python train.py --num_key_value_heads=2 --vocab_size=4096 --qk_norm=true --max_steps=10192 --dataset="wikipedia_en"
Each number is 50 + 12 x the weight over its row's rms, rounded and kept within 0 to 99. Layers, rows and columns count from 0. The size before them is the row's rms in percent of the matrix's.

# up: layer 9 MLP up, 192x64, rms 0.159, rows 57-91, columns 0-63
# down: layer 9 MLP down (transposed), 192x64, rms 0.145, rows 57-91, columns 0-63
# gate: layer 9 MLP gate, 192x64, rms 0.168, rows 58-92, columns 0-63
up57 104:35 51 43 67 52 54 61 56 61 34 54 42 49 49 67 66 36 32 24 35 55 54 41 63 51 60 35 46 50 66 60 25 53 51 37 21 56 50 49 62 42 63 49 52 48 34 34 42 60 43 57 41 56 68 31 64 73 51 51 65 49 55 36 37
down57 104:46 65 52 37 45 43 35 48 50 57 52 43 31 37 50 70 38 42 43 66 45 58 75 61 61 57 76 44 67 62 54 49 50 66 63 35 41 68 38 47 45 61 55 50 15 41 53 55 62 53 68 36 60 38 29 44 46 54 45 61 44 52 29 45
gate58 101:56 45 46 45 50 24 35 62 44 55 56 54 52 62 38 42 62 56 23 46 57 53 46 53 55 53 47 43 48 39 43 44 49 68 82 36 59 33 59 42 54 82 60 29 35 57 31 74 48 34 44 40 67 59 42 43 49 36 57 43 55 50 49 61
up58 097:61 42 31 48 42 81 68 71 43 68 53 50 45 32 57 45 33 30 68 48 22 54 61 52 68 48 39 38 34 48 53 51 50 42 32 49 43 45 56 47 51 45 44 44 53 44 41 64 49 68 37 49 68 42 55 54 65 34 47 59 41 48 35 73
down58 099:46 35 48 50 45 51 42 40 42 52 53 53 72 51 51 59 41 71 61 40 44 72 63 54 75 61 51 63 40 57 48 41 48 28 21 53 54 57 45 56 48 38 67 55 11 51 48 49 62 48 59 56 40 27 36 47 45 66 61 47 55 66 37 55
gate59 103:46 75 52 63 47 44 54 63 57 71 50 55 53 52 42 42 41 28 29 43 63 54 51 38 51 44 77 55 50 70 73 37 51 42 46 36 62 45 40 50 63 50 56 37 35 46 69 54 34 60 37 58 63 44 64 46 32 55 50 50 22 41 47 72
up59 096:43 61 57 42 50 33 36 53 71 49 53 44 68 66 55 47 54 59 48 51 67 59 39 44 47 32 54 37 69 39 60 34 41 30 62 60 47 48 43 43 57 20 61 78 48 53 77 52 39 48 50 38 55 48 55 48 29 64 39 52 36 28 58 51
down59 096:41 46 57 45 61 46 46 40 41 56 70 59 36 40 49 41 60 48 43 60 49 59 45 19 63 53 23 61 57 56 69 28 50 53 21 53 69 66 44 37 67 72 39 44 48 55 60 49 36 41 34 46 61 30 57 58 67 46 43 47 47 67 52 55
gate60 096:56 41 58 34 68 60 48 61 42 48 62 58 55 64 48 28 33 55 46 44 32 46 29 49 46 24 76 33 61 63 57 38 17 51 49 43 42 39 71 73 54 44 53 56 38 55 41 55 47 59 53 54 60 62 54 49 31 57 54 37 62 64 60 47
up60 100:40 51 44 51 67 26 48 44 39 59 50 38 57 69 38 44 40 46 69 48 57 59 72 37 39 71 71 46 43 51 70 35 48 67 61 18 40 52 53 49 49 52 54 54 28 39 71 29 45 58 64 54 49 41 53 51 45 45 62 58 61 32 45 45
down60 099:47 45 47 68 58 58 59 17 41 57 56 36 44 48 61 56 62 54 56 58 52 51 28 46 50 56 55 39 47 43 47 38 52 73 58 33 35 49 38 75 39 72 33 67 53 42 47 56 34 37 25 74 50 45 50 46 49 42 49 44 75 63 59 45
gate61 098:60 58 59 40 30 56 45 71 70 57 70 56 64 34 51 41 42 44 49 34 43 58 43 48 48 64 53 53 67 78 59 57 52 22 63 51 47 51 50 55 38 62 51 37 60 36 38 58 34 21 65 36 66 54 41 45 48 57 37 50 33 49 52 36
up61 104:57 73 57 41 60 59 39 49 37 50 45 47 63 78 37 39 45 26 43 63 49 25 60 47 35 47 51 41 52 62 47 66 73 51 56 52 38 22 52 50 52 35 51 67 33 45 51 54 60 44 50 50 29 33 52 50 41 32 70 60 34 56 42 53
down61 106:45 86 53 56 61 39 52 59 53 53 36 38 65 56 62 45 44 52 30 45 45 42 44 53 48 66 57 52 40 68 46 39 47 60 50 50 67 55 65 25 51 30 59 43 59 49 17 43 50 31 51 61 32 40 45 40 68 39 43 56 70 58 65 46
gate62 113:59 28 55 46 27 58 60 49 25 66 47 55 45 47 60 44 24 60 51 41 36 70 47 60 34 56 52 49 54 62 68 42 68 55 56 73 61 34 39 69 50 46 50 30 52 48 56 70 63 43 55 37 62 55 27 48 49 59 53 28 55 42 53 56
up62 114:29 74 46 44 55 58 53 48 64 42 43 56 68 62 48 54 61 21 34 50 61 32 67 46 60 53 56 33 54 43 37 42 43 62 41 45 35 56 63 56 52 61 49 64 33 48 61 41 43 51 49 68 51 54 48 75 38 38 59 52 49 53 20 23
down62 105:50 57 58 32 37 37 45 49 56 57 51 30 65 60 32 62 40 63 48 53 45 54 55 53 53 41 71 68 53 68 49 49 38 60 60 58 46 51 83 18 55 49 70 45 29 50 36 60 32 56 64 59 36 38 59 47 58 62 44 66 35 47 44 49
gate63 103:50 28 55 36 50 37 53 34 60 59 62 62 49 73 66 41 61 43 51 65 25 54 43 36 49 57 61 47 52 72 78 31 46 54 48 56 45 62 54 43 65 35 51 47 43 55 46 66 62 32 44 51 63 44 31 50 24 68 37 40 56 49 37 57
up63 103:29 58 55 56 50 48 43 58 47 18 57 22 70 51 56 57 52 46 33 52 62 27 42 40 45 79 45 30 34 30 33 47 48 52 45 31 58 47 66 42 54 54 54 62 64 58 49 48 67 37 52 61 52 52 79 52 49 50 54 52 50 57 50 58
down63 095:57 45 36 19 63 28 69 32 51 40 59 55 37 31 49 54 41 56 28 43 52 58 40 41 49 43 68 50 55 61 65 65 56 57 64 33 38 47 60 46 50 53 64 62 36 56 27 61 65 58 38 61 65 28 49 52 54 45 51 52 65 47 67 63
gate64 085:63 37 35 46 25 68 66 57 41 69 62 50 28 48 30 59 54 67 55 48 55 59 47 60 40 47 35 76 58 45 40 49 49 51 50 32 45 49 54 56 55 63 58 38 54 68 32 60 46 55 51 44 61 30 22 62 50 42 65 62 54 58 71 40
up64 087:64 52 53 29 45 51 39 41 64 33 45 64 29 60 50 61 52 67 82 45 28 47 61 46 44 57 40 65 48 40 42 72 41 46 60 43 52 35 35 41 51 44 51 49 60 54 60 50 65 50 49 19 50 53 34 55 52 78 54 61 44 49 70 42
down64 097:47 52 59 49 46 65 53 48 52 24 65 72 41 52 35 45 74 72 55 43 57 40 39 49 72 65 47 70 40 57 61 33 43 56 47 22 64 53 52 45 50 47 29 60 48 53 62 49 71 34 44 40 48 52 32 44 59 35 68 39 59 40 48 41
gate65 085:35 47 65 60 44 51 49 60 46 55 43 51 44 37 77 53 49 45 61 69 75 54 48 26 23 45 51 26 69 37 57 43 51 52 31 71 45 46 70 46 36 28 35 56 39 51 43 41 47 47 57 44 46 70 38 39 48 52 59 46 39 47 52 69
up65 089:66 52 49 51 25 38 36 48 46 43 49 42 41 59 30 55 54 63 67 54 59 44 60 54 39 24 55 38 69 38 22 43 54 55 32 70 42 59 41 67 48 41 66 49 55 77 61 44 42 32 38 46 49 50 48 71 50 54 51 50 54 71 39 58
down65 093:75 39 53 39 43 55 50 46 56 36 57 44 46 49 64 65 46 40 35 34 50 54 53 63 74 48 79 52 54 47 58 54 51 59 68 59 62 48 36 72 47 44 55 40 39 45 53 65 46 73 12 47 50 31 34 47 56 54 39 36 41 48 58 39
gate66 098:39 73 52 64 56 62 73 77 46 39 59 42 24 54 41 70 38 36 48 49 55 46 44 51 38 44 36 29 43 59 51 48 72 54 74 68 37 52 53 35 60 46 42 33 61 45 43 52 57 32 61 52 45 51 64 48 47 47 44 43 27 38 52 37
up66 097:55 48 45 52 59 42 72 59 49 53 40 72 43 55 59 64 55 43 43 52 42 55 46 21 60 52 39 45 40 40 75 33 40 57 49 52 56 50 41 50 64 55 50 24 40 47 75 65 57 66 54 33 51 43 76 56 56 66 81 55 51 58 59 38
down66 092:34 38 49 35 67 52 36 37 39 57 44 54 50 41 48 37 33 49 43 46 53 52 78 47 44 46 55 65 49 69 60 59 46 36 62 45 57 41 49 47 62 69 12 72 83 46 59 52 55 63 32 54 62 48 59 51 48 39 61 60 53 40 46 50
gate67 097:54 64 41 60 33 55 26 58 65 29 56 64 63 41 43 41 44 48 51 70 41 52 46 41 47 40 77 63 67 39 29 43 56 53 72 55 48 74 64 59 43 51 67 53 43 67 39 57 41 32 56 55 33 33 40 56 52 45 42 61 38 39 38 49
up67 091:62 87 56 70 48 60 38 58 50 26 56 54 43 41 60 51 41 44 42 58 56 65 42 49 43 48 45 66 52 43 42 57 60 45 71 24 45 53 65 43 53 28 25 50 57 68 65 34 57 42 39 47 52 53 52 48 39 60 56 38 40 44 47 23
down67 095:58 38 66 68 30 45 70 50 46 60 67 53 72 55 52 64 52 42 49 36 69 37 65 28 57 50 55 39 27 50 68 48 46 55 53 58 78 33 38 42 52 35 50 25 62 37 47 56 45 63 40 54 46 50 56 50 37 34 43 40 67 43 50 44
gate68 101:74 61 51 40 38 27 61 41 36 58 39 52 35 52 35 44 54 41 54 54 24 57 46 37 44 42 52 49 70 50 34 45 43 57 56 57 39 50 49 51 40 52 76 65 51 65 41 48 50 50 63 45 36 47 27 60 36 36 26 29 32 63 60 60
up68 095:40 68 54 62 53 56 33 70 46 28 58 47 27 42 53 49 23 50 69 56 53 43 45 64 30 45 61 39 54 49 49 46 59 38 30 57 36 45 72 35 37 53 43 33 47 51 51 42 37 47 60 43 47 58 45 45 92 60 54 56 45 45 55 56
down68 101:41 31 43 55 45 46 48 58 33 51 44 57 74 63 60 46 43 50 47 79 56 70 30 55 52 64 65 53 57 54 47 45 55 40 60 65 30 42 33 54 51 41 42 75 41 36 33 63 61 42 62 55 37 62 28 56 29 45 67 42 57 58 64 44
gate69 107:70 67 51 63 35 61 54 61 51 53 54 52 48 44 59 52 46 53 16 51 45 58 41 41 41 45 39 53 51 38 45 36 35 77 44 46 43 66 69 41 52 59 59 60 37 31 57 64 48 39 54 56 22 38 67 44 54 37 47 65 66 39 41 75
up69 100:31 79 39 42 32 60 53 57 54 60 61 50 41 55 73 55 63 43 42 36 65 42 81 48 53 65 63 59 59 43 51 50 47 15 52 42 37 52 58 59 63 53 54 50 63 47 44 39 45 54 25 56 52 48 52 56 53 27 35 52 43 47 67 41
down69 099:46 49 57 40 37 48 43 64 68 70 41 44 64 70 84 56 35 53 61 55 45 42 45 64 50 62 51 47 54 66 42 45 52 54 35 52 60 34 41 55 41 50 57 45 67 44 50 46 64 29 60 45 47 24 29 48 56 57 14 55 44 65 45 56
gate70 088:44 51 56 54 51 52 36 58 48 74 50 31 51 44 70 50 59 55 39 40 36 60 47 37 65 62 70 51 46 69 43 32 33 49 53 49 46 26 70 46 71 37 42 55 49 72 48 52 71 55 54 32 52 61 30 57 39 48 55 25 27 50 42 48
up70 096:50 61 41 52 54 48 52 25 43 55 60 48 47 45 70 39 60 46 48 40 28 64 42 41 62 71 47 49 76 42 50 40 49 50 31 53 22 45 54 38 77 46 52 28 39 68 42 43 40 63 40 50 45 46 44 21 58 29 41 58 52 49 49 49
down70 093:67 32 54 57 51 72 59 56 59 39 48 61 61 47 59 41 59 52 49 63 42 33 47 38 55 56 55 41 48 46 33 18 39 50 55 65 38 43 45 26 43 47 81 48 47 59 39 43 47 61 40 33 51 75 66 51 67 65 55 49 48 33 68 46
gate71 101:27 51 29 66 53 62 69 41 50 50 37 40 53 48 63 56 36 74 36 66 42 57 44 35 56 43 45 47 68 64 66 33 59 55 75 59 44 38 41 37 32 41 50 62 52 65 59 45 29 55 52 54 48 47 53 50 28 58 61 25 48 60 58 54
up71 101:50 57 47 59 50 56 55 50 30 65 54 56 46 35 53 43 30 44 50 54 51 50 46 40 42 57 37 38 29 56 68 29 56 63 65 70 54 42 68 38 21 58 53 52 38 26 49 35 43 39 52 39 40 48 60 54 47 58 68 56 64 84 61 37
down71 100:50 62 58 44 61 49 59 42 50 43 25 35 78 49 62 49 31 53 62 54 42 49 39 59 49 42 47 44 27 35 55 56 43 35 16 63 53 60 50 40 55 21 47 69 71 61 50 56 64 59 50 43 39 71 64 50 40 63 56 44 58 53 56 42
gate72 125:31 67 80 65 41 67 61 42 57 42 36 48 51 54 52 42 51 75 38 60 66 55 67 43 40 27 42 23 59 38 55 49 57 64 34 39 54 40 40 72 45 50 47 59 38 68 61 43 46 47 52 44 45 61 57 57 54 50 49 54 31 33 46 64
up72 105:33 57 43 52 85 64 53 56 41 61 60 61 60 41 54 48 59 45 35 38 53 35 46 47 49 83 52 67 32 80 27 54 51 33 48 48 49 67 49 42 44 48 29 52 60 24 49 53 55 53 46 66 53 70 51 47 53 45 50 49 51 46 58 43
down72 104:46 62 82 44 49 51 53 38 61 32 46 43 29 52 48 61 43 71 26 56 59 43 73 43 50 31 41 27 60 36 57 56 71 52 23 56 59 53 41 61 48 43 42 49 40 62 50 42 65 55 47 46 41 63 60 63 67 48 63 59 46 43 34 45
gate73 097:26 79 65 49 45 68 45 48 60 58 42 54 44 34 47 32 62 41 43 45 52 49 37 40 50 29 52 58 46 51 44 36 29 52 57 60 63 48 52 36 22 74 61 46 54 80 43 64 48 53 56 51 60 54 49 45 63 43 64 49 61 52 47 75
up73 101:39 47 58 45 49 44 41 46 60 63 41 59 59 37 67 47 54 46 57 44 55 50 78 54 67 60 68 61 43 53 78 49 25 62 53 53 65 50 47 40 50 50 45 42 48 45 47 73 38 50 65 14 33 61 36 53 51 57 23 33 54 58 46 49
down73 102:42 70 41 63 61 49 45 40 62 48 50 60 65 52 53 19 31 27 39 53 58 55 64 36 44 69 30 70 52 36 35 49 37 55 56 49 62 60 51 49 53 42 69 48 58 52 72 31 36 48 57 44 28 66 63 56 59 30 58 49 58 50 47 51
gate74 084:60 40 47 54 46 43 48 35 28 64 30 47 54 51 48 58 43 48 51 56 40 70 58 31 37 51 80 48 61 43 63 49 55 34 38 55 43 49 70 59 72 50 66 56 65 48 61 41 63 31 40 53 42 58 70 46 51 40 57 12 42 52 55 50
up74 096:34 53 23 49 47 57 45 76 58 61 46 36 39 35 61 65 53 27 56 64 46 32 55 60 49 63 44 43 51 32 46 43 51 36 54 46 64 63 40 45 30 35 76 49 57 48 43 46 53 54 42 34 44 59 46 71 44 34 49 63 26 67 42 52
down74 098:55 49 59 38 28 57 35 45 36 47 60 62 47 58 59 57 61 59 43 32 43 46 47 61 62 51 56 60 44 51 74 41 46 51 31 46 40 49 49 55 56 68 85 55 50 37 36 43 36 42 16 68 42 30 63 55 60 39 42 42 55 38 67 57
gate75 103:70 50 40 45 45 45 58 43 67 58 52 56 44 59 26 40 66 49 30 62 26 61 45 59 60 40 39 47 62 50 63 43 48 52 53 53 60 78 51 25 34 51 60 30 42 45 48 63 42 19 52 59 56 39 38 51 26 32 56 51 57 41 45 50
up75 105:47 38 52 53 41 38 42 41 53 44 32 55 65 45 55 77 48 66 71 36 65 50 50 57 52 60 48 53 35 68 45 54 54 51 49 41 57 58 54 39 56 25 65 39 34 50 36 42 54 34 59 28 41 55 29 28 58 68 49 40 51 68 66 74
down75 102:59 39 60 54 55 55 69 32 36 28 48 55 57 56 52 49 42 63 65 30 54 47 25 72 42 55 84 47 47 31 42 51 35 50 36 54 42 59 66 35 64 36 51 52 61 48 58 35 41 56 49 49 46 68 48 54 66 33 63 37 50 66 41 48
gate76 104:29 44 40 54 57 50 49 37 59 56 23 58 50 66 65 47 55 65 44 45 58 59 53 36 54 52 70 44 47 50 64 40 43 38 59 64 57 53 44 64 47 42 46 60 28 52 52 40 49 65 67 43 65 41 18 74 43 52 29 63 24 44 46 38
up76 099:49 44 56 48 60 26 72 45 36 45 29 45 57 46 50 42 80 62 48 59 52 73 44 50 49 36 43 36 41 51 53 32 49 37 52 72 45 43 60 59 64 61 52 68 64 71 25 61 58 60 67 51 41 26 51 51 60 57 42 42 38 53 50 53
down76 095:42 58 55 66 53 56 41 42 48 39 62 38 69 52 62 55 50 47 37 45 55 44 56 35 48 40 44 66 34 47 38 41 60 57 76 47 40 37 71 24 21 72 46 40 71 64 38 58 34 60 37 56 63 59 67 40 50 41 38 65 54 57 50 57
gate77 082:34 66 45 29 64 64 42 70 33 60 40 34 45 35 41 57 37 37 40 41 33 44 55 60 39 50 56 36 33 59 65 53 56 61 51 46 69 67 53 51 58 49 44 34 40 41 26 68 27 44 48 39 48 57 61 50 65 56 55 74 38 51 40 45
up77 093:50 39 52 58 40 45 41 30 51 54 52 51 59 70 36 44 77 48 39 59 47 58 47 37 27 74 65 63 42 56 38 43 55 56 53 62 53 41 42 61 55 21 58 52 36 56 53 35 67 51 48 70 50 52 48 60 36 61 40 64 19 28 52 48
down77 089:45 35 56 41 50 75 48 56 36 51 69 54 50 45 73 43 39 61 37 34 51 42 55 65 59 41 35 30 60 53 58 56 56 61 42 53 56 53 55 38 36 34 58 30 51 59 22 64 42 71 58 50 46 26 44 44 59 61 38 56 77 63 43 38
gate78 129:70 41 50 44 40 58 62 43 37 55 50 31 50 41 44 46 66 64 40 57 55 59 36 42 61 39 55 50 65 68 55 34 45 36 67 51 51 53 55 58 73 46 63 49 53 55 48 56 13 26 54 67 58 23 41 44 49 62 46 69 46 60 68 41
up78 112:46 34 51 52 50 41 41 53 68 67 69 60 56 53 64 38 43 53 45 71 64 63 31 41 53 76 64 30 42 35 54 57 50 52 58 26 59 40 44 63 59 52 50 27 29 37 43 43 26 54 55 39 61 59 63 68 49 38 51 51 47 52 39 35
down78 113:34 71 42 56 29 43 39 40 62 69 59 59 57 34 65 45 42 42 42 63 56 61 62 40 33 41 41 51 49 78 63 46 53 50 34 51 68 49 25 64 48 65 51 57 33 51 79 56 45 59 53 33 64 54 53 65 42 34 44 47 47 59 36 48
gate79 089:39 48 53 41 56 46 30 43 29 66 41 41 57 67 52 39 38 68 45 64 68 64 54 37 36 26 47 65 68 37 57 46 51 49 75 70 51 28 51 44 69 45 55 61 48 42 69 51 52 51 47 53 52 55 53 66 38 44 49 58 65 40 23 56
up79 091:45 66 42 51 51 49 55 36 58 39 66 56 66 36 53 39 63 45 44 53 28 44 51 55 45 62 63 55 54 46 67 62 64 57 54 61 72 57 49 54 41 34 37 52 32 51 44 58 32 34 44 63 44 59 49 25 42 48 54 55 53 02 58 59
down79 093:57 45 43 60 47 76 58 67 39 38 72 39 38 52 47 61 69 45 49 44 41 50 33 24 68 59 57 33 56 46 54 27 51 44 43 52 54 44 57 40 35 42 26 24 75 62 55 49 39 70 59 61 40 53 52 51 40 47 46 34 52 55 62 51
gate80 107:56 73 40 56 41 58 66 51 41 48 37 44 24 55 31 48 37 44 36 61 57 50 45 53 56 54 48 29 44 64 66 48 61 37 71 74 39 57 53 48 40 60 57 59 45 50 38 48 29 29 48 43 70 31 45 52 48 59 53 49 23 62 66 35
up80 101:55 40 65 38 48 51 34 45 44 43 45 69 49 45 37 48 37 48 65 47 41 57 29 69 42 70 61 50 49 37 37 59 24 51 44 43 54 62 48 38 37 59 51 37 66 81 65 39 52 62 59 34 53 61 37 61 57 46 44 66 26 71 57 58
down80 101:41 76 37 81 39 66 66 49 46 38 54 67 63 36 49 45 62 45 41 44 49 66 39 39 45 51 73 57 54 56 69 26 61 45 56 38 44 44 41 64 37 61 51 51 38 46 72 44 61 47 27 47 48 44 57 34 47 34 50 60 33 52 45 53
gate81 095:59 42 52 40 37 41 71 56 44 65 63 53 56 40 42 40 41 67 39 34 31 58 38 51 26 30 52 39 38 62 64 50 66 33 60 66 53 61 54 52 56 39 36 46 54 58 64 56 52 61 51 68 77 64 40 43 46 82 51 52 51 47 33 53
up81 103:55 59 37 55 47 55 49 71 55 65 41 39 57 60 66 73 33 48 46 60 56 71 55 49 40 62 31 52 37 33 40 55 57 50 47 69 30 59 52 57 50 52 51 43 71 48 79 39 54 58 42 60 19 45 44 43 35 46 36 33 51 39 65 41
down81 100:62 61 60 42 66 70 74 39 44 68 76 46 35 53 61 46 47 49 46 43 48 60 43 29 26 50 41 36 54 57 55 36 36 52 44 60 55 47 44 39 49 52 50 21 58 57 52 40 40 55 60 54 67 57 51 60 22 35 54 32 44 65 64 42
gate82 087:45 56 56 60 50 47 42 36 57 55 64 22 48 54 34 50 65 46 57 52 66 79 39 45 41 55 72 43 45 54 57 43 60 45 47 46 53 47 38 62 69 54 65 64 50 43 33 44 30 48 60 54 63 74 52 33 52 21 56 30 56 34 63 35
up82 094:44 41 47 38 73 54 39 61 37 65 55 30 47 35 47 47 36 67 61 37 43 56 60 39 54 36 30 82 58 59 66 62 58 50 54 48 31 59 58 37 61 51 45 54 67 46 44 47 68 56 53 39 42 44 37 76 61 51 67 65 30 59 47 46
down82 092:52 60 57 50 34 66 40 57 41 69 59 55 65 56 59 41 38 38 56 41 64 45 58 38 22 56 32 42 55 53 22 60 25 58 66 50 52 41 47 43 51 62 79 65 34 54 47 41 40 42 61 53 67 58 61 43 36 57 40 30 65 54 50 44
gate83 098:50 60 39 30 54 36 34 70 46 41 64 41 38 56 55 28 61 59 35 63 29 70 43 60 43 29 46 40 62 61 55 56 57 50 44 42 50 56 59 69 44 60 72 44 32 63 54 58 52 28 60 57 49 44 67 34 42 59 41 48 27 67 52 52
up83 108:62 60 71 35 57 36 31 32 49 64 59 48 47 53 46 40 76 48 47 48 47 75 40 61 62 57 63 61 50 53 60 54 51 51 42 56 13 28 66 39 34 57 60 47 56 70 50 59 64 43 37 61 39 38 63 42 62 61 46 35 46 44 49 45
down83 109:31 48 49 52 78 70 43 56 44 69 51 50 42 54 37 63 66 23 46 41 56 45 58 52 53 61 54 71 52 33 46 51 43 43 55 39 60 25 45 46 49 45 28 56 72 47 57 22 74 37 54 47 42 53 55 57 48 58 67 31 51 60 47 58
gate84 099:66 39 56 38 36 59 51 52 41 55 56 48 19 73 54 53 50 34 57 39 62 65 41 58 51 41 53 60 65 64 79 24 60 49 48 52 35 51 52 34 59 41 50 49 56 44 62 60 17 42 43 44 64 46 45 65 32 39 48 57 55 54 66 47
up84 106:24 55 31 74 44 51 42 58 75 38 41 51 54 36 52 54 63 58 29 53 55 54 76 55 58 70 37 57 39 51 37 52 37 49 30 45 54 54 57 49 48 71 44 50 31 53 50 61 50 62 46 32 40 53 54 62 44 57 35 64 37 57 34 28
down84 104:50 56 44 47 61 53 39 54 33 71 52 60 44 53 27 56 45 41 78 55 40 52 42 59 44 42 76 51 64 52 56 37 40 67 73 61 50 57 50 51 46 53 67 62 25 31 61 42 64 39 44 34 43 45 53 40 36 54 30 73 37 64 46 45
gate85 098:50 67 42 51 58 83 36 34 53 61 44 56 45 48 74 56 55 66 41 40 50 53 75 54 25 62 46 49 58 46 51 61 58 68 59 42 63 62 62 57 47 43 45 36 43 59 29 45 36 58 67 32 51 67 39 35 61 54 28 49 41 61 60 56
up85 105:52 33 35 46 54 27 70 63 39 48 61 55 63 62 40 62 56 52 48 49 35 43 29 52 68 25 39 13 37 57 57 37 53 45 49 37 65 47 46 52 75 40 53 47 64 62 48 44 69 54 45 57 59 43 61 49 33 42 64 58 49 56 41 56
down85 100:46 57 57 72 50 54 52 61 26 42 55 38 52 58 64 52 62 47 38 49 52 56 67 59 54 49 59 26 39 54 37 73 35 45 49 48 48 38 19 45 27 45 84 31 50 42 46 49 54 53 66 54 33 73 57 55 51 51 40 44 41 60 46 64
gate86 100:47 50 36 62 46 60 58 73 54 45 56 45 48 56 37 66 48 58 51 62 53 37 62 55 36 53 58 43 47 77 38 57 46 48 71 62 62 19 45 39 43 52 53 26 43 55 65 30 39 34 49 64 68 72 43 57 34 46 50 40 29 42 40 41
up86 097:49 59 59 48 34 60 29 56 41 65 44 39 75 27 47 41 50 44 34 56 36 50 50 78 40 59 44 45 73 56 57 61 62 49 50 42 64 34 65 68 57 44 36 36 42 43 36 56 43 54 46 44 35 48 51 66 73 27 49 63 52 67 45 41
down86 103:57 40 52 60 75 68 54 54 61 40 63 48 56 66 52 55 40 60 28 35 56 44 56 48 31 46 56 46 43 55 56 37 48 56 53 47 54 41 33 33 59 56 06 34 59 62 54 25 52 44 69 47 43 59 58 57 54 41 46 62 61 66 59 35
gate87 096:44 38 10 37 60 58 53 44 62 41 73 43 63 62 50 58 44 50 51 79 44 47 57 38 44 51 46 61 67 57 60 53 54 49 68 44 55 46 28 58 45 53 58 37 45 51 47 39 41 30 70 46 65 47 58 25 31 37 62 57 54 55 46 41
up87 096:48 52 60 36 51 32 33 58 49 57 36 65 67 51 65 25 46 49 54 52 45 53 35 47 49 44 35 36 72 48 57 66 60 52 59 59 25 53 47 67 16 52 59 45 59 47 27 55 55 57 53 39 27 45 55 59 43 44 49 54 72 72 44 52
down87 091:40 42 57 61 53 83 36 68 45 43 47 40 41 68 48 62 64 44 47 25 51 28 46 49 45 59 31 52 42 42 37 72 53 43 63 58 65 59 58 48 47 32 34 57 55 58 68 37 58 36 49 68 63 47 46 33 49 71 35 53 38 55 43 45
gate88 116:35 57 37 63 34 59 62 61 48 53 49 49 44 74 77 48 56 66 36 53 77 41 44 69 55 46 40 34 47 42 41 27 34 85 41 49 51 54 63 46 39 62 50 34 42 63 58 60 47 42 41 48 59 37 34 44 38 40 59 45 46 50 41 54
up88 104:65 64 48 39 57 45 48 58 41 34 72 77 61 43 58 35 27 40 50 46 45 38 48 52 42 33 53 62 36 62 40 63 59 43 36 46 53 24 42 42 63 42 29 62 58 56 64 57 47 52 49 41 52 56 40 46 61 64 53 47 55 47 91 47
down88 104:58 53 45 38 45 39 72 41 47 62 38 40 49 28 41 68 44 64 38 67 51 53 46 53 44 37 51 53 52 57 39 59 58 48 38 66 52 42 58 28 49 45 87 44 67 45 28 35 50 35 67 61 56 43 74 50 51 53 44 75 63 49 41 42
gate89 103:48 64 43 58 32 49 41 59 34 66 60 69 28 66 64 44 63 37 50 56 56 55 37 35 34 63 69 46 56 48 75 44 41 45 56 47 49 33 33 36 54 64 56 49 55 57 61 41 66 59 54 21 47 38 40 60 50 28 52 65 41 62 56 61
up89 098:51 57 46 42 51 28 59 50 56 57 49 33 66 45 66 56 53 53 73 69 54 52 70 59 58 37 37 42 38 33 31 42 46 50 50 44 56 30 58 60 66 55 42 34 57 78 47 41 59 34 69 43 65 48 44 48 54 72 43 28 52 61 26 47
down89 103:67 30 63 45 18 59 60 57 50 56 33 63 38 25 60 47 34 49 57 56 57 75 48 39 47 41 43 54 56 45 38 49 42 50 49 50 50 60 58 57 60 43 45 56 40 56 62 29 33 63 82 48 70 37 57 44 64 45 45 57 44 46 30 45
gate90 099:68 61 56 38 62 60 48 73 42 47 43 45 60 66 54 25 50 53 42 29 39 69 45 50 49 42 59 30 44 34 36 39 74 62 43 61 36 63 61 69 66 28 59 56 35 54 51 59 47 36 45 47 35 38 43 28 57 48 46 63 40 44 58 51
up90 101:65 45 43 28 57 56 59 63 51 38 56 47 57 75 44 43 46 52 43 23 74 50 28 48 65 51 52 43 25 34 42 45 60 46 49 61 49 69 78 30 63 52 65 58 59 39 40 59 55 52 41 64 34 34 42 43 50 58 47 57 60 65 58 46
down90 104:27 56 39 64 54 39 59 40 53 70 60 30 70 61 43 49 70 51 40 59 46 47 63 28 53 55 41 62 73 57 57 26 43 50 43 44 61 47 32 43 58 53 26 48 72 58 48 47 30 49 26 49 60 67 49 57 66 42 41 41 50 54 48 43
gate91 096:44 49 38 62 48 47 62 63 33 58 45 55 28 68 64 46 47 65 70 44 42 46 39 43 52 70 52 47 69 38 43 46 31 50 59 60 43 58 30 70 61 54 71 23 41 30 37 42 58 43 50 40 61 47 37 56 50 53 35 37 59 63 28 54
up91 098:51 62 37 54 77 44 33 46 60 52 52 35 36 70 33 45 54 56 64 45 56 32 45 65 42 53 39 45 65 53 36 70 50 42 61 66 49 54 45 45 35 49 77 53 51 51 38 48 51 45 48 77 42 53 29 68 55 23 49 70 47 63 44 58
down91 104:45 64 38 47 60 71 42 59 60 56 35 59 65 49 49 42 40 53 62 59 60 40 41 87 40 46 52 57 37 60 32 61 50 34 61 37 54 65 54 37 45 27 41 55 45 45 61 44 59 47 46 54 43 34 22 48 60 40 46 48 56 68 20 45
gate92 113:52 53 36 63 53 64 37 52 39 64 57 51 33 56 39 51 47 35 51 57 27 52 30 59 51 61 55 27 62 51 63 45 53 53 47 55 47 59 31 61 82 31 53 47 37 60 77 53 42 30 71 44 58 41 52 29 47 51 54 64 44 62 46 30